{
  "n_kv_head": 6,
  "activation": "swiglu",
  "norm": "rmsnorm",
  "norm_eps": 1e-06,
  "positions": "rope",
  "attn_scale": 0.177,
  "bias": "none",
  "tie_embeddings": false,
  "init_std_qkv": 0.0176,
  "init_std_o": 0.00278,
  "lr": 0.00425,
  "schedule": "wsd",
  "decay_shape": "linear",
  "doc_mask": true,
  "steps": 6489
}
Each number is 50 + 12 x the weight over its row's rms, rounded and kept within 0 to 99. Layers, rows and columns count from 0. The size before them is the row's rms in percent of the matrix's.

# q: layer 12 attention query, 192x192, rms 0.0691, rows 0-36, columns 48-95
# k: layer 12 attention key, 192x192, rms 0.0736, rows 0-36, columns 48-95
# v: layer 12 attention value, 192x192, rms 0.0797, rows 0-31, columns 48-95
# o: layer 12 attention output (transposed), 192x192, rms 0.149, rows 0-31, columns 48-95
q0 080:42 42 76 62 56 21 38 63 61 58 38 43 53 33 46 41 56 46 46 55 27 63 47 52 47 73 60 13 66 49 53 33 53 59 52 36 62 41 26 67 56 66 68 68 48 57 46 49
k0 089:49 50 53 36 57 59 53 55 33 34 49 54 49 57 46 55 56 60 75 49 35 74 58 52 46 24 47 57 40 43 48 44 72 68 64 37 19 54 45 41 56 56 32 54 47 73 62 49
q1 098:59 40 27 59 43 19 54 42 46 15 67 56 42 52 41 51 41 61 51 53 46 58 36 45 39 43 52 36 54 49 57 45 74 25 45 56 28 43 44 47 64 46 47 57 52 40 41 56
k1 089:57 74 50 66 59 46 57 57 58 43 67 62 39 44 51 51 55 45 45 39 59 50 45 41 55 60 34 54 58 65 56 32 39 55 43 64 70 62 45 44 45 31 38 74 52 48 75 65
q2 090:33 41 28 57 71 56 56 61 76 53 53 53 44 49 47 67 56 65 48 53 54 73 32 45 46 45 56 46 54 62 59 45 78 64 36 64 64 70 66 36 48 54 61 42 53 71 26 36
k2 105:63 45 73 54 44 35 31 42 52 57 62 53 62 55 46 42 47 59 72 51 51 60 59 47 44 57 39 63 58 70 52 22 68 44 50 44 57 70 39 54 70 49 39 53 45 39 49 39
q3 091:24 37 48 62 57 28 51 43 52 64 32 55 50 53 47 31 70 58 39 46 40 47 54 61 62 56 37 74 49 54 27 72 38 44 68 56 66 58 40 47 17 65 45 38 33 28 84 48
k3 099:62 47 45 48 54 59 80 67 30 46 49 39 48 64 47 65 35 47 40 46 40 60 47 45 62 57 46 71 36 51 37 50 44 47 61 49 41 42 62 78 40 37 30 62 52 63 32 64
q4 091:57 59 41 37 75 36 37 63 64 68 55 61 48 66 54 56 41 44 44 43 56 67 49 65 52 36 34 68 57 57 45 57 65 43 56 50 73 41 44 41 44 47 45 35 44 50 60 55
k4 100:66 42 30 24 39 45 44 50 30 49 51 27 61 53 41 34 51 74 70 48 46 32 52 54 60 57 48 67 48 44 62 42 44 53 57 41 58 44 53 49 43 67 34 33 35 53 38 85
q5 081:54 46 50 71 44 50 35 54 50 56 56 45 36 63 34 39 46 65 42 63 64 32 29 65 25 47 33 58 39 53 67 42 30 48 54 59 59 39 58 47 51 45 78 65 67 36 44 40
k5 086:55 36 33 49 46 57 55 55 58 47 60 37 63 61 45 42 68 50 64 56 47 41 62 78 52 52 37 58 48 43 36 46 47 44 61 41 54 54 38 58 30 49 46 59 45 65 59 47
q6 097:24 48 57 74 59 39 37 54 60 48 37 24 45 62 37 42 59 63 66 38 57 64 49 76 45 50 43 51 29 42 62 52 40 45 62 36 50 29 57 50 54 47 50 36 47 54 52 42
k6 113:68 53 55 52 62 47 64 74 48 38 62 41 39 31 49 48 49 51 58 36 63 90 37 48 58 25 51 52 46 40 43 43 70 41 49 44 25 63 68 42 34 62 41 49 34 56 47 59
q7 101:47 39 42 54 60 51 50 52 41 46 39 53 50 39 46 54 29 53 47 35 18 44 27 51 43 50 53 52 38 60 82 40 48 47 43 82 57 57 47 63 52 45 61 58 44 27 57 35
k7 099:60 55 50 26 42 48 55 52 35 67 46 59 67 65 51 34 54 37 29 48 59 74 53 53 38 75 49 63 54 67 51 45 33 36 35 50 52 35 62 50 62 61 36 52 61 43 35 51
q8 103:45 53 53 61 43 68 54 41 66 43 40 48 41 54 58 44 45 52 24 59 49 45 13 50 42 48 34 49 63 48 48 46 33 44 65 57 43 63 49 61 61 39 54 66 63 38 19 43
k8 098:40 46 47 52 51 54 54 38 51 41 54 52 43 59 31 52 33 56 54 39 27 32 30 44 46 43 33 38 50 52 46 35 75 65 42 36 72 59 54 58 26 41 68 21 57 67 49 57
q9 095:51 40 37 60 40 33 52 52 45 45 41 46 59 51 55 52 33 45 65 57 46 35 50 56 47 50 41 56 81 39 46 63 50 43 64 57 39 38 46 25 49 52 41 56 42 32 17 50
k9 094:50 52 49 46 49 58 25 45 52 37 66 40 57 28 63 63 49 36 52 49 64 56 53 59 71 54 72 40 65 57 39 40 68 59 46 51 64 41 42 65 66 53 34 70 62 37 43 56
q10 103:58 36 22 62 48 69 55 48 51 49 52 63 41 41 66 42 52 35 45 46 57 36 51 50 54 42 46 57 48 42 45 40 50 58 47 33 52 54 45 44 67 43 51 63 73 55 57 57
k10 098:46 37 66 60 56 63 59 60 41 58 31 42 56 45 35 44 47 50 52 50 54 42 71 67 45 60 36 59 35 48 68 36 43 42 56 36 48 32 66 39 42 69 50 46 68 35 44 57
q11 111:28 46 45 47 55 38 51 71 65 47 60 66 23 42 40 45 65 51 58 58 53 49 44 65 42 55 77 49 57 32 43 49 59 34 45 58 32 54 56 43 41 32 21 54 66 52 42 66
k11 103:43 46 67 47 35 48 33 47 44 55 59 69 44 36 54 26 40 35 62 42 42 48 56 32 54 54 52 34 43 58 54 52 72 54 58 75 43 55 51 40 55 44 49 90 56 36 54 60
q12 096:30 33 30 42 70 35 49 35 68 90 52 38 28 65 53 39 53 57 54 60 50 58 49 79 46 43 51 50 49 76 32 43 29 51 44 48 59 47 65 42 43 57 66 32 65 32 37 54
k12 101:52 65 47 59 69 58 58 35 31 68 63 19 37 60 41 47 58 36 64 52 35 49 55 50 57 70 68 45 49 65 39 37 47 46 25 53 51 47 46 44 45 47 62 42 30 39 60 47
q13 129:59 55 40 37 46 60 54 47 39 60 60 28 49 60 46 35 18 67 65 60 47 38 62 60 52 34 45 53 52 65 57 44 45 48 63 64 59 60 50 69 65 60 48 54 49 46 38 82
k13 131:67 29 36 50 55 43 41 34 48 43 50 37 52 30 43 53 51 62 76 52 60 47 70 55 37 39 52 50 51 54 24 37 48 36 52 69 57 64 60 34 54 44 31 39 60 62 60 42
q14 109:45 48 38 57 41 52 52 53 34 34 56 30 44 53 22 55 44 28 44 55 30 58 45 54 48 48 50 44 40 69 70 62 31 51 31 40 60 56 60 52 32 44 41 33 47 41 41 59
k14 110:38 70 49 48 37 56 51 74 50 36 60 68 36 67 63 57 45 48 53 52 45 51 47 61 32 57 66 33 75 52 53 62 40 51 27 50 36 68 74 53 34 57 52 38 57 49 61 55
q15 111:49 65 55 46 44 60 52 32 64 67 38 66 47 50 57 52 51 50 30 39 63 38 49 50 33 52 44 29 58 75 48 27 53 57 64 42 19 45 41 25 67 44 46 35 51 65 36 64
k15 106:53 54 54 48 63 60 33 42 43 79 64 50 67 45 66 25 47 62 46 43 25 44 62 35 52 66 40 28 59 53 61 50 37 47 41 41 36 59 58 35 41 33 56 64 42 44 51 48
q16 090:57 47 20 43 42 42 34 67 53 43 38 78 23 64 51 64 44 60 43 51 61 51 51 45 44 52 56 46 47 33 43 41 42 39 63 29 47 31 38 53 41 47 58 41 41 43 47 59
k16 081:31 54 49 46 70 54 56 63 65 62 60 56 58 38 43 25 57 58 62 57 48 68 50 64 51 55 63 53 52 51 56 52 37 33 58 76 59 39 62 70 49 35 46 42 44 45 39 63
q17 090:56 47 56 51 47 48 54 44 53 54 43 71 86 28 49 36 62 41 45 43 54 43 63 51 36 57 47 53 75 52 37 56 62 36 71 39 50 43 44 45 38 44 59 54 37 33 61 56
k17 087:58 43 47 81 46 44 51 45 58 58 23 46 48 51 56 56 57 53 61 49 43 63 71 65 49 31 58 38 46 37 37 53 59 69 62 57 39 55 43 33 54 40 41 41 63 67 69 55
q18 099:51 26 21 65 40 55 45 54 31 47 54 37 49 52 52 45 58 51 29 44 41 49 37 59 51 39 28 43 43 43 56 54 27 41 59 46 49 55 56 73 57 43 61 49 43 39 29 57
k18 094:42 49 39 54 37 53 46 31 79 55 54 47 49 56 62 70 80 48 58 59 65 60 47 36 63 36 52 51 63 65 49 68 50 86 71 38 41 49 40 53 71 63 39 48 67 41 55 35
q19 095:28 69 37 41 54 53 64 61 58 61 42 42 61 55 47 57 63 42 38 33 55 30 52 40 61 40 57 24 54 69 60 50 66 55 36 47 73 59 64 64 27 55 61 47 44 72 53 42
k19 098:27 55 46 69 35 43 46 55 41 51 61 58 51 51 36 30 49 68 36 64 51 68 40 55 45 53 43 63 62 64 62 29 60 32 32 58 34 61 50 37 51 80 63 52 44 38 70 58
q20 087:47 61 69 22 42 85 58 75 44 33 57 62 47 41 43 41 49 40 48 35 42 36 69 81 68 57 46 58 45 35 46 33 44 65 51 45 32 40 41 49 44 51 56 57 53 58 58 54
k20 089:79 58 40 40 38 52 42 60 59 64 20 39 51 38 59 36 41 62 61 34 43 51 32 25 40 53 56 41 37 28 48 47 40 72 58 47 46 65 46 22 45 41 48 49 50 55 54 36
q21 089:56 34 48 48 63 46 70 51 35 40 51 43 40 37 41 29 55 49 51 54 32 54 49 22 53 58 56 55 50 59 45 51 60 68 51 67 52 54 72 38 37 56 55 73 56 59 44 51
k21 103:31 50 51 55 40 70 45 31 62 61 56 66 37 73 49 75 69 39 48 71 43 57 78 33 31 89 45 56 59 59 42 54 45 57 67 56 58 55 42 48 59 49 41 56 61 44 41 22
q22 096:51 55 55 29 51 69 40 63 48 45 26 69 55 42 52 23 53 66 57 62 69 56 63 43 43 53 56 43 74 51 39 61 41 37 70 55 41 52 64 48 67 54 51 55 43 53 35 63
k22 090:69 61 58 40 51 36 29 41 55 69 39 48 43 49 43 52 52 60 51 47 56 50 57 53 46 42 66 48 34 54 15 45 40 37 51 47 62 48 45 42 64 36 44 58 54 63 70 25
q23 093:67 38 65 52 44 45 39 52 50 40 71 66 54 63 39 32 41 58 39 53 53 71 44 42 24 47 63 51 61 46 59 56 51 34 47 50 47 24 52 45 46 57 47 55 31 36 63 68
k23 104:47 57 31 53 45 51 46 68 48 55 30 23 57 35 49 48 43 64 61 47 54 73 49 61 57 05 48 54 72 42 62 56 45 54 48 43 67 61 57 53 45 59 41 46 39 44 53 53
q24 101:58 45 50 47 44 53 40 59 61 62 56 68 57 46 54 39 46 48 60 55 44 46 45 42 57 41 33 53 68 51 55 54 32 47 54 34 65 50 29 55 78 74 68 49 58 40 24 65
k24 103:55 74 63 66 51 51 29 35 57 39 42 50 57 54 62 51 42 39 28 63 57 24 52 47 45 64 22 69 55 53 46 55 59 51 53 54 44 44 44 50 53 45 65 64 74 42 31 59
q25 097:38 33 70 66 56 74 59 45 70 51 47 47 37 46 61 49 36 60 52 54 31 71 63 62 41 52 71 37 48 54 54 43 45 60 61 46 54 62 45 61 55 46 57 74 58 34 50 38
k25 111:34 11 57 51 52 46 48 47 72 52 50 57 45 61 52 57 36 58 50 41 50 38 88 42 47 67 38 50 28 45 39 46 84 71 52 48 60 68 46 41 59 55 54 57 53 31 48 38
q26 098:73 58 62 61 51 44 30 49 48 57 56 68 40 42 49 63 52 50 49 53 45 56 52 50 38 46 45 57 46 45 45 32 49 57 64 65 34 51 46 42 33 60 70 65 51 50 42 72
k26 102:31 53 47 36 57 59 40 39 58 69 25 38 61 41 38 39 56 54 54 56 31 32 56 54 39 43 34 51 47 61 66 63 26 54 90 32 38 31 61 50 51 32 63 47 50 52 48 38
q27 109:60 23 36 33 68 52 50 44 55 52 55 43 49 56 48 49 38 48 60 45 41 60 62 55 28 46 62 47 61 33 35 20 47 53 53 52 39 48 67 72 54 38 16 47 48 48 46 43
k27 118:68 43 54 48 42 68 41 61 40 50 57 56 45 64 55 62 26 28 61 40 18 40 51 63 41 41 67 40 59 31 68 49 39 55 60 47 40 47 52 68 60 66 37 41 58 49 62 53
q28 118:51 38 41 48 47 53 30 51 70 55 75 55 57 63 46 53 34 68 63 49 22 50 47 41 27 41 76 61 59 43 46 26 54 48 51 63 52 57 43 63 41 37 72 69 48 46 47 64
k28 115:47 44 38 42 47 48 52 67 52 52 62 52 35 44 33 35 40 57 60 51 46 72 46 73 62 42 56 50 49 46 48 49 55 47 46 62 47 57 39 59 49 43 75 29 47 61 53 33
q29 115:44 55 52 42 55 35 48 49 38 42 50 46 34 52 58 46 58 21 32 37 47 67 50 60 49 42 45 42 62 65 55 57 69 66 69 26 67 55 48 45 60 53 53 59 42 43 57 56
k29 112:63 53 59 46 61 37 46 57 50 53 39 64 50 49 54 46 51 52 67 45 39 59 34 40 38 74 36 49 47 52 64 55 38 75 47 51 57 52 64 50 46 40 50 45 42 21 38 56
q30 111:46 41 34 54 52 66 34 65 51 45 44 54 38 43 36 51 56 48 52 39 43 41 61 69 45 41 44 61 45 65 51 55 60 33 63 67 57 70 35 55 40 38 75 41 38 48 36 47
k30 108:52 41 58 63 60 59 49 49 52 74 37 51 29 52 30 30 39 44 55 53 49 58 55 58 50 60 48 52 51 51 61 41 31 35 64 41 41 56 47 50 53 53 47 42 57 46 55 60
q31 101:33 53 48 41 55 38 33 50 41 60 37 37 26 60 30 67 53 49 42 60 44 51 17 28 53 57 58 29 57 65 48 46 42 47 34 48 51 49 41 28 63 53 64 44 49 59 29 53
k31 100:56 57 53 44 46 54 54 33 43 50 71 57 43 51 50 37 45 53 49 53 41 56 25 33 46 57 60 67 42 64 41 35 60 39 36 45 51 54 43 41 42 51 69 52 45 50 68 51
v0 084:48 43 49 46 57 45 51 72 37 51 56 40 73 48 63 48 75 54 49 56 45 50 56 34 41 66 47 56 42 48 46 39 57 62 27 41 73 49 56 60 32 74 66 70 32 35 48 59
o0 087:49 63 50 47 38 48 39 75 58 41 51 57 30 47 35 24 46 65 62 45 41 47 53 47 70 45 41 62 34 27 33 44 42 41 80 51 43 50 14 52 56 40 39 38 66 43 39 55
v1 097:50 40 53 48 70 51 55 69 69 35 45 46 66 30 39 33 44 44 36 25 59 48 29 44 56 77 62 48 52 45 56 68 51 51 54 47 50 42 55 56 37 48 51 59 56 53 63 28
o1 103:46 53 48 39 47 36 34 80 62 47 61 49 46 63 39 70 35 57 33 75 40 61 56 56 34 53 41 60 49 27 56 55 60 20 57 44 41 66 49 80 69 62 48 29 49 59 69 67
v2 096:33 60 39 47 42 54 50 42 64 62 53 41 30 37 69 44 54 55 40 71 61 43 42 48 49 39 60 54 34 48 48 54 52 64 49 43 47 61 50 46 41 45 61 54 39 51 47 55
o2 103:53 53 28 33 62 60 40 51 56 52 50 40 47 34 46 44 45 45 64 47 48 38 68 57 64 43 58 49 51 39 35 55 39 66 39 39 61 53 59 42 54 48 36 48 79 42 67 69
v3 085:63 68 29 56 51 76 57 45 26 50 43 62 42 24 47 54 66 65 45 48 54 66 41 61 53 41 40 61 52 58 59 52 54 48 52 55 55 57 47 27 55 66 28 42 43 31 67 47
o3 096:52 46 46 70 36 38 55 33 47 38 56 63 48 48 36 62 48 48 64 46 31 24 48 60 61 48 42 45 39 45 55 53 56 38 43 49 49 63 60 45 38 59 65 70 48 45 64 80
v4 092:65 37 59 45 59 42 59 53 54 47 55 57 36 47 24 56 54 45 66 66 52 58 34 52 57 52 57 59 64 66 38 63 37 64 45 56 66 44 41 38 58 54 42 54 56 71 49 40
o4 102:51 61 65 60 24 53 42 73 43 46 34 62 70 50 72 52 42 71 41 42 65 50 56 55 45 72 49 42 65 69 72 49 57 29 55 37 25 46 49 39 59 67 44 52 22 48 48 56
v5 086:28 37 51 53 27 53 61 40 45 40 37 50 80 53 50 63 26 54 30 73 71 45 47 32 39 51 32 45 43 38 56 64 40 41 35 42 46 51 63 30 53 40 44 78 51 61 25 27
o5 097:65 60 48 41 62 54 35 45 44 61 54 53 47 44 65 15 52 57 52 40 51 39 67 61 50 43 39 47 51 32 40 50 53 21 54 65 59 57 52 56 43 37 79 53 38 52 49 62
v6 090:48 34 51 62 36 37 60 41 47 56 46 58 74 48 53 61 38 55 36 58 54 70 54 33 39 49 48 47 55 27 42 48 45 54 44 50 27 47 64 54 56 29 47 66 30 47 47 28
o6 097:50 48 37 56 35 54 35 29 40 41 62 32 65 70 41 31 52 45 52 54 43 53 33 59 48 46 37 58 63 53 54 42 52 34 47 69 57 69 52 59 46 46 51 38 47 46 52 54
v7 089:55 46 24 48 41 51 36 44 39 48 50 38 52 38 53 19 47 55 54 54 63 52 48 45 37 56 65 50 60 64 43 52 53 54 53 67 54 52 46 65 32 47 38 53 35 60 73 42
o7 096:53 39 77 49 48 57 49 59 59 46 73 70 42 45 56 73 63 49 46 49 40 48 36 41 55 49 55 49 24 28 50 52 89 52 31 49 27 64 39 52 49 61 45 44 36 38 41 56
v8 081:45 49 32 54 37 77 41 61 41 51 40 35 47 45 35 54 44 31 58 27 59 49 50 43 52 48 42 48 54 57 56 65 64 49 62 40 45 49 59 38 45 69 31 41 48 45 50 32
o8 096:66 52 55 41 58 65 53 62 55 65 46 54 59 44 61 55 36 47 46 73 57 60 75 62 41 50 45 35 51 54 45 26 50 56 63 41 48 50 69 43 31 49 83 59 58 46 90 32
v9 083:31 41 51 63 50 54 52 66 64 47 52 40 56 54 54 49 30 44 56 70 43 61 51 66 45 48 46 42 64 55 38 45 46 50 38 36 48 70 57 36 43 69 57 50 60 39 37 52
o9 097:51 42 52 47 35 22 56 25 37 38 48 61 53 43 37 55 39 44 42 51 52 43 43 58 63 44 56 51 64 47 38 66 25 33 41 37 57 43 49 44 69 58 50 76 35 59 65 46
v10 080:53 31 51 37 29 24 40 54 43 50 41 52 56 51 36 58 46 66 33 47 43 47 60 52 44 46 71 43 49 36 43 42 43 46 61 40 45 58 48 58 42 45 48 51 55 45 60 28
o10 089:69 49 45 84 57 63 55 40 49 39 71 48 44 55 61 39 59 41 56 62 39 55 23 55 53 55 29 38 51 60 54 44 64 31 60 38 45 45 59 38 63 50 48 43 44 52 48 56
v11 084:47 66 65 45 44 55 60 41 51 36 55 38 51 60 50 60 37 51 57 58 50 44 65 53 24 37 41 55 78 28 51 53 65 45 51 50 67 60 70 65 45 48 53 58 62 50 42 56
o11 092:63 32 42 41 43 63 36 31 35 51 28 34 31 30 44 43 59 64 38 26 58 58 40 44 54 83 33 57 45 75 57 61 53 51 57 46 54 57 43 46 57 49 73 23 34 54 36 58
v12 076:46 65 50 41 35 44 25 33 20 40 58 47 42 59 52 46 51 55 58 47 57 31 31 64 36 42 56 53 56 34 29 58 50 50 53 63 58 48 31 56 46 77 40 41 57 52 35 31
o12 082:52 37 53 45 65 32 54 58 64 66 39 45 37 40 70 38 44 58 41 47 34 34 63 65 34 44 52 55 50 61 71 61 52 43 33 39 41 46 62 62 59 54 52 38 42 43 44 54
v13 083:66 28 50 40 33 59 36 42 51 44 59 56 66 58 47 54 45 39 58 63 52 34 62 63 25 36 32 38 51 74 45 34 50 33 40 52 33 52 47 52 44 30 57 58 38 41 33 51
o13 092:47 58 39 55 70 55 65 45 58 35 50 64 37 45 57 24 49 66 61 56 59 48 41 48 56 53 47 56 55 49 71 55 47 55 53 27 73 51 60 56 48 57 65 33 43 20 52 46
v14 086:18 48 64 46 22 65 53 33 36 45 71 25 31 54 61 44 51 51 62 38 34 40 49 46 43 42 50 60 35 49 40 62 48 43 52 46 44 28 31 60 43 61 66 43 64 55 46 59
o14 096:65 43 41 56 51 54 64 59 36 50 34 44 77 60 70 43 52 38 71 31 56 50 61 49 65 58 37 35 48 48 64 54 66 65 39 71 48 54 57 62 47 48 35 38 34 48 52 34
v15 093:65 48 39 38 56 46 66 39 51 64 41 43 57 51 48 55 31 69 53 83 54 56 75 34 47 56 65 59 43 27 49 67 44 62 30 63 42 44 51 67 55 56 51 57 57 68 53 59
o15 095:30 55 60 48 42 55 42 47 65 56 57 49 70 40 42 34 37 37 45 23 44 60 45 53 55 47 38 54 41 73 66 51 22 37 53 65 30 45 38 35 42 61 42 59 50 50 53 65
v16 088:25 59 47 66 36 38 66 54 50 55 44 36 23 44 47 57 48 66 58 45 54 55 40 56 58 48 63 51 23 69 69 62 52 43 56 47 29 33 48 47 32 55 59 38 39 36 68 69
o16 094:57 62 40 38 38 49 39 46 47 48 38 56 55 59 52 68 62 18 50 29 24 50 38 32 66 66 50 56 60 51 51 44 66 66 43 73 77 51 34 48 59 47 53 44 62 54 72 50
v17 074:39 64 57 45 68 31 51 42 34 38 32 34 31 38 32 25 57 58 49 39 64 26 37 62 64 53 36 40 56 60 78 69 50 43 37 67 62 36 39 47 47 53 55 52 62 58 74 61
o17 085:51 38 26 62 42 55 56 53 64 58 39 54 28 64 40 58 54 46 36 47 42 39 47 71 41 68 64 50 36 48 33 43 61 33 60 50 48 39 45 28 54 17 41 45 52 43 55 52
v18 092:43 37 48 49 59 33 47 41 50 69 44 50 59 44 64 64 48 52 47 47 74 62 27 64 75 60 63 19 45 62 50 61 60 44 40 53 38 52 60 44 54 43 53 57 44 29 52 49
o18 098:54 48 58 55 46 40 45 57 35 24 64 62 70 63 48 70 46 52 38 74 38 43 43 48 12 48 32 59 43 61 39 35 63 49 61 38 61 58 51 47 60 58 39 49 63 58 42 28
v19 083:33 60 46 60 61 74 65 55 41 56 35 69 61 63 43 30 58 57 46 54 71 38 51 48 46 68 52 55 42 43 71 46 48 68 60 40 51 59 41 46 55 41 50 36 48 56 60 49
o19 097:49 69 50 46 40 39 53 41 56 65 52 49 47 41 59 35 58 51 70 48 38 40 44 49 63 34 47 56 68 34 34 48 59 32 48 57 39 42 57 36 46 50 33 55 57 53 58 53
v20 078:41 63 50 47 41 58 60 52 39 53 57 55 54 57 24 52 74 43 43 70 66 43 56 39 62 79 56 62 44 53 56 57 55 53 70 79 30 34 43 58 53 40 71 45 43 41 52 59
o20 090:30 60 66 34 57 41 50 61 64 67 36 40 52 42 48 51 45 63 70 67 42 46 34 64 58 49 45 49 47 49 53 35 39 40 46 67 62 48 64 58 76 51 56 60 49 50 50 43
v21 081:52 46 33 54 34 24 37 37 38 44 50 37 73 55 51 49 42 61 47 49 36 62 38 31 38 34 37 27 35 30 59 62 46 30 64 42 48 52 55 40 50 63 53 34 70 40 50 37
o21 100:51 42 45 57 59 69 71 61 64 62 58 64 62 47 60 59 64 27 46 60 52 46 60 59 59 71 70 51 49 54 51 30 65 41 58 40 43 26 51 49 63 15 48 54 49 42 46 51
v22 091:60 30 51 55 48 56 40 46 55 68 57 63 23 53 57 52 50 41 46 69 23 42 59 58 51 62 48 63 70 62 64 54 58 66 54 59 62 31 44 43 54 64 33 54 61 48 51 54
o22 100:40 61 66 52 38 38 57 49 52 52 69 36 57 57 48 44 55 55 56 40 67 61 45 39 54 40 40 52 52 59 33 33 48 44 56 36 55 56 51 55 29 42 58 45 47 37 48 71
v23 104:59 48 46 37 41 46 47 61 47 59 62 61 28 45 57 55 46 71 65 51 42 56 87 41 47 43 58 44 42 51 32 54 46 52 44 62 53 59 56 43 45 42 42 34 37 40 61 29
o23 106:52 41 44 63 58 63 52 42 51 61 59 63 51 33 34 21 49 37 44 47 45 65 27 53 29 56 57 63 50 43 54 42 42 80 49 54 64 35 21 44 52 54 51 68 72 58 61 42
v24 084:35 41 48 57 49 65 51 64 37 28 56 35 63 40 45 28 63 45 24 44 41 63 60 40 45 30 51 46 30 37 56 64 61 55 67 52 48 51 50 62 41 64 60 74 34 54 43 65
o24 099:56 58 53 22 50 31 61 46 55 61 29 61 46 69 47 48 49 49 69 58 73 61 48 47 58 50 75 52 46 27 38 37 30 39 45 32 58 40 88 50 59 45 38 49 52 62 53 57
v25 080:46 65 64 35 65 52 46 34 44 58 37 41 24 62 62 48 43 45 25 29 64 51 35 68 39 75 38 56 40 48 52 64 32 47 35 40 60 63 46 56 59 48 49 41 68 55 36 58
o25 093:65 50 43 39 44 59 45 41 41 39 63 50 57 43 50 67 60 59 56 53 55 61 35 46 51 44 49 49 64 53 37 52 61 57 50 52 24 44 54 41 44 52 75 69 56 59 50 69
v26 086:42 62 22 51 47 44 47 57 47 45 56 54 34 82 53 86 45 52 61 61 65 46 43 35 72 48 70 68 42 57 62 24 41 46 28 54 49 78 43 49 56 65 39 46 58 57 72 50
o26 098:53 50 46 69 35 46 69 37 61 24 56 36 62 40 45 46 62 51 21 47 58 42 53 88 48 53 51 52 45 51 43 80 49 38 45 49 62 38 40 48 34 39 40 67 58 66 56 40
v27 092:53 35 56 54 54 32 62 23 38 39 31 32 45 45 46 63 40 40 50 50 36 52 78 53 61 52 49 57 25 56 56 56 43 35 58 56 41 42 47 34 45 62 49 51 59 53 67 55
o27 100:50 45 52 52 43 56 52 50 38 63 58 30 58 55 52 71 55 55 32 50 67 61 29 42 51 45 54 72 12 63 37 46 33 34 71 50 41 42 42 76 52 50 61 50 65 52 58 51
v28 078:47 62 51 43 36 60 51 55 59 32 48 52 55 68 44 56 37 57 46 68 46 32 48 65 57 82 20 30 50 45 45 63 56 63 43 45 32 65 42 53 41 46 50 54 55 54 36 63
o28 093:37 48 34 63 27 42 52 51 52 54 54 46 45 51 59 30 37 49 57 43 61 41 68 55 73 49 47 63 64 61 51 50 66 41 44 48 59 30 63 48 56 48 45 36 30 50 39 43
v29 083:41 44 49 47 55 33 46 48 62 49 64 39 53 24 56 60 53 52 58 34 55 68 31 54 52 20 37 27 36 26 45 32 40 64 33 47 50 65 31 56 47 46 38 39 51 51 55 18
o29 091:49 53 45 39 56 62 40 58 58 38 49 55 29 59 32 51 45 36 38 55 47 55 34 42 41 71 59 44 63 67 53 56 40 31 52 70 46 55 48 40 51 52 50 54 51 65 47 73
v30 079:50 68 54 57 54 54 57 70 28 62 41 64 61 77 29 36 56 57 65 49 41 48 67 46 39 46 35 21 71 70 66 41 60 56 51 48 51 51 43 41 77 48 52 45 25 44 57 35
o30 088:46 37 45 49 27 36 43 63 70 52 59 56 46 56 61 49 41 52 31 53 36 42 34 64 52 38 50 58 45 55 47 37 70 60 58 46 46 50 62 36 36 42 49 59 61 50 55 45
v31 088:48 49 48 64 62 55 62 54 41 43 28 35 28 32 40 50 48 37 60 52 52 22 44 24 45 52 66 48 53 45 31 49 67 31 49 68 56 39 61 51 55 43 34 46 49 54 40 46
o31 105:68 43 45 37 51 41 39 70 50 64 36 39 39 52 53 65 43 51 63 45 48 40 62 72 52 47 54 51 44 52 64 56 37 38 94 48 49 54 35 68 52 62 61 45 39 43 58 34
q32 096:48 53 78 50 54 54 28 44 45 54 53 63 60 63 40 62 47 62 49 45 45 59 39 62 28 53 60 73 48 39 47 18 20 30 36 55 49 49 36 50 62 67 51 51 40 34 63 53
k32 081:70 42 56 60 30 56 47 59 27 56 51 43 75 46 51 68 53 49 41 40 64 63 46 41 34 54 84 55 37 22 40 37 46 45 55 58 68 50 29 54 69 49 66 15 29 41 50 34
q33 063:57 73 75 41 38 56 45 75 65 44 66 52 57 60 64 51 57 51 45 81 34 39 67 62 59 50 59 49 40 34 45 43 31 42 76 59 52 40 47 36 48 53 66 34 51 66 66 64
k33 077:61 61 34 25 52 36 42 58 45 55 56 57 74 44 39 44 17 66 68 32 47 53 53 57 34 62 55 61 50 36 49 18 36 41 59 72 70 35 36 56 72 31 65 47 25 51 45 40
q34 070:62 66 76 58 28 44 36 51 50 50 59 41 50 50 46 43 39 71 69 34 48 58 42 54 27 36 41 46 37 69 70 38 56 28 61 52 57 46 48 65 80 46 68 51 47 50 37 67
k34 072:55 58 47 44 27 48 47 51 46 53 70 46 51 51 46 51 49 37 49 76 54 52 43 80 50 51 54 61 23 46 49 35 51 42 51 40 62 40 41 62 49 65 62 39 50 42 57 33
q35 063:61 51 47 63 38 59 71 58 41 42 39 51 50 39 37 57 33 62 63 68 61 35 59 65 39 19 17 73 30 36 57 27 63 39 33 43 40 41 47 45 48 34 73 57 55 46 42 54
k35 083:43 65 49 45 41 43 47 30 39 55 51 38 66 60 55 40 41 47 50 32 52 76 42 60 39 47 45 53 44 41 61 74 65 42 47 28 57 43 41 32 65 46 36 62 53 55 54 48
q36 061:32 47 44 33 73 67 46 49 42 48 22 63 63 79 47 77 68 44 37 43 54 47 50 35 45 68 37 60 71 53 65 39 72 49 43 34 57 51 42 54 34 50 56 45 42 45 56 47
k36 076:20 71 53 31 37 47 44 50 45 50 79 45 62 33 51 71 33 51 56 52 55 63 75 36 56 46 63 59 46 53 40 68 55 43 52 72 34 71 61 38 62 50 45 47 48 71 54 53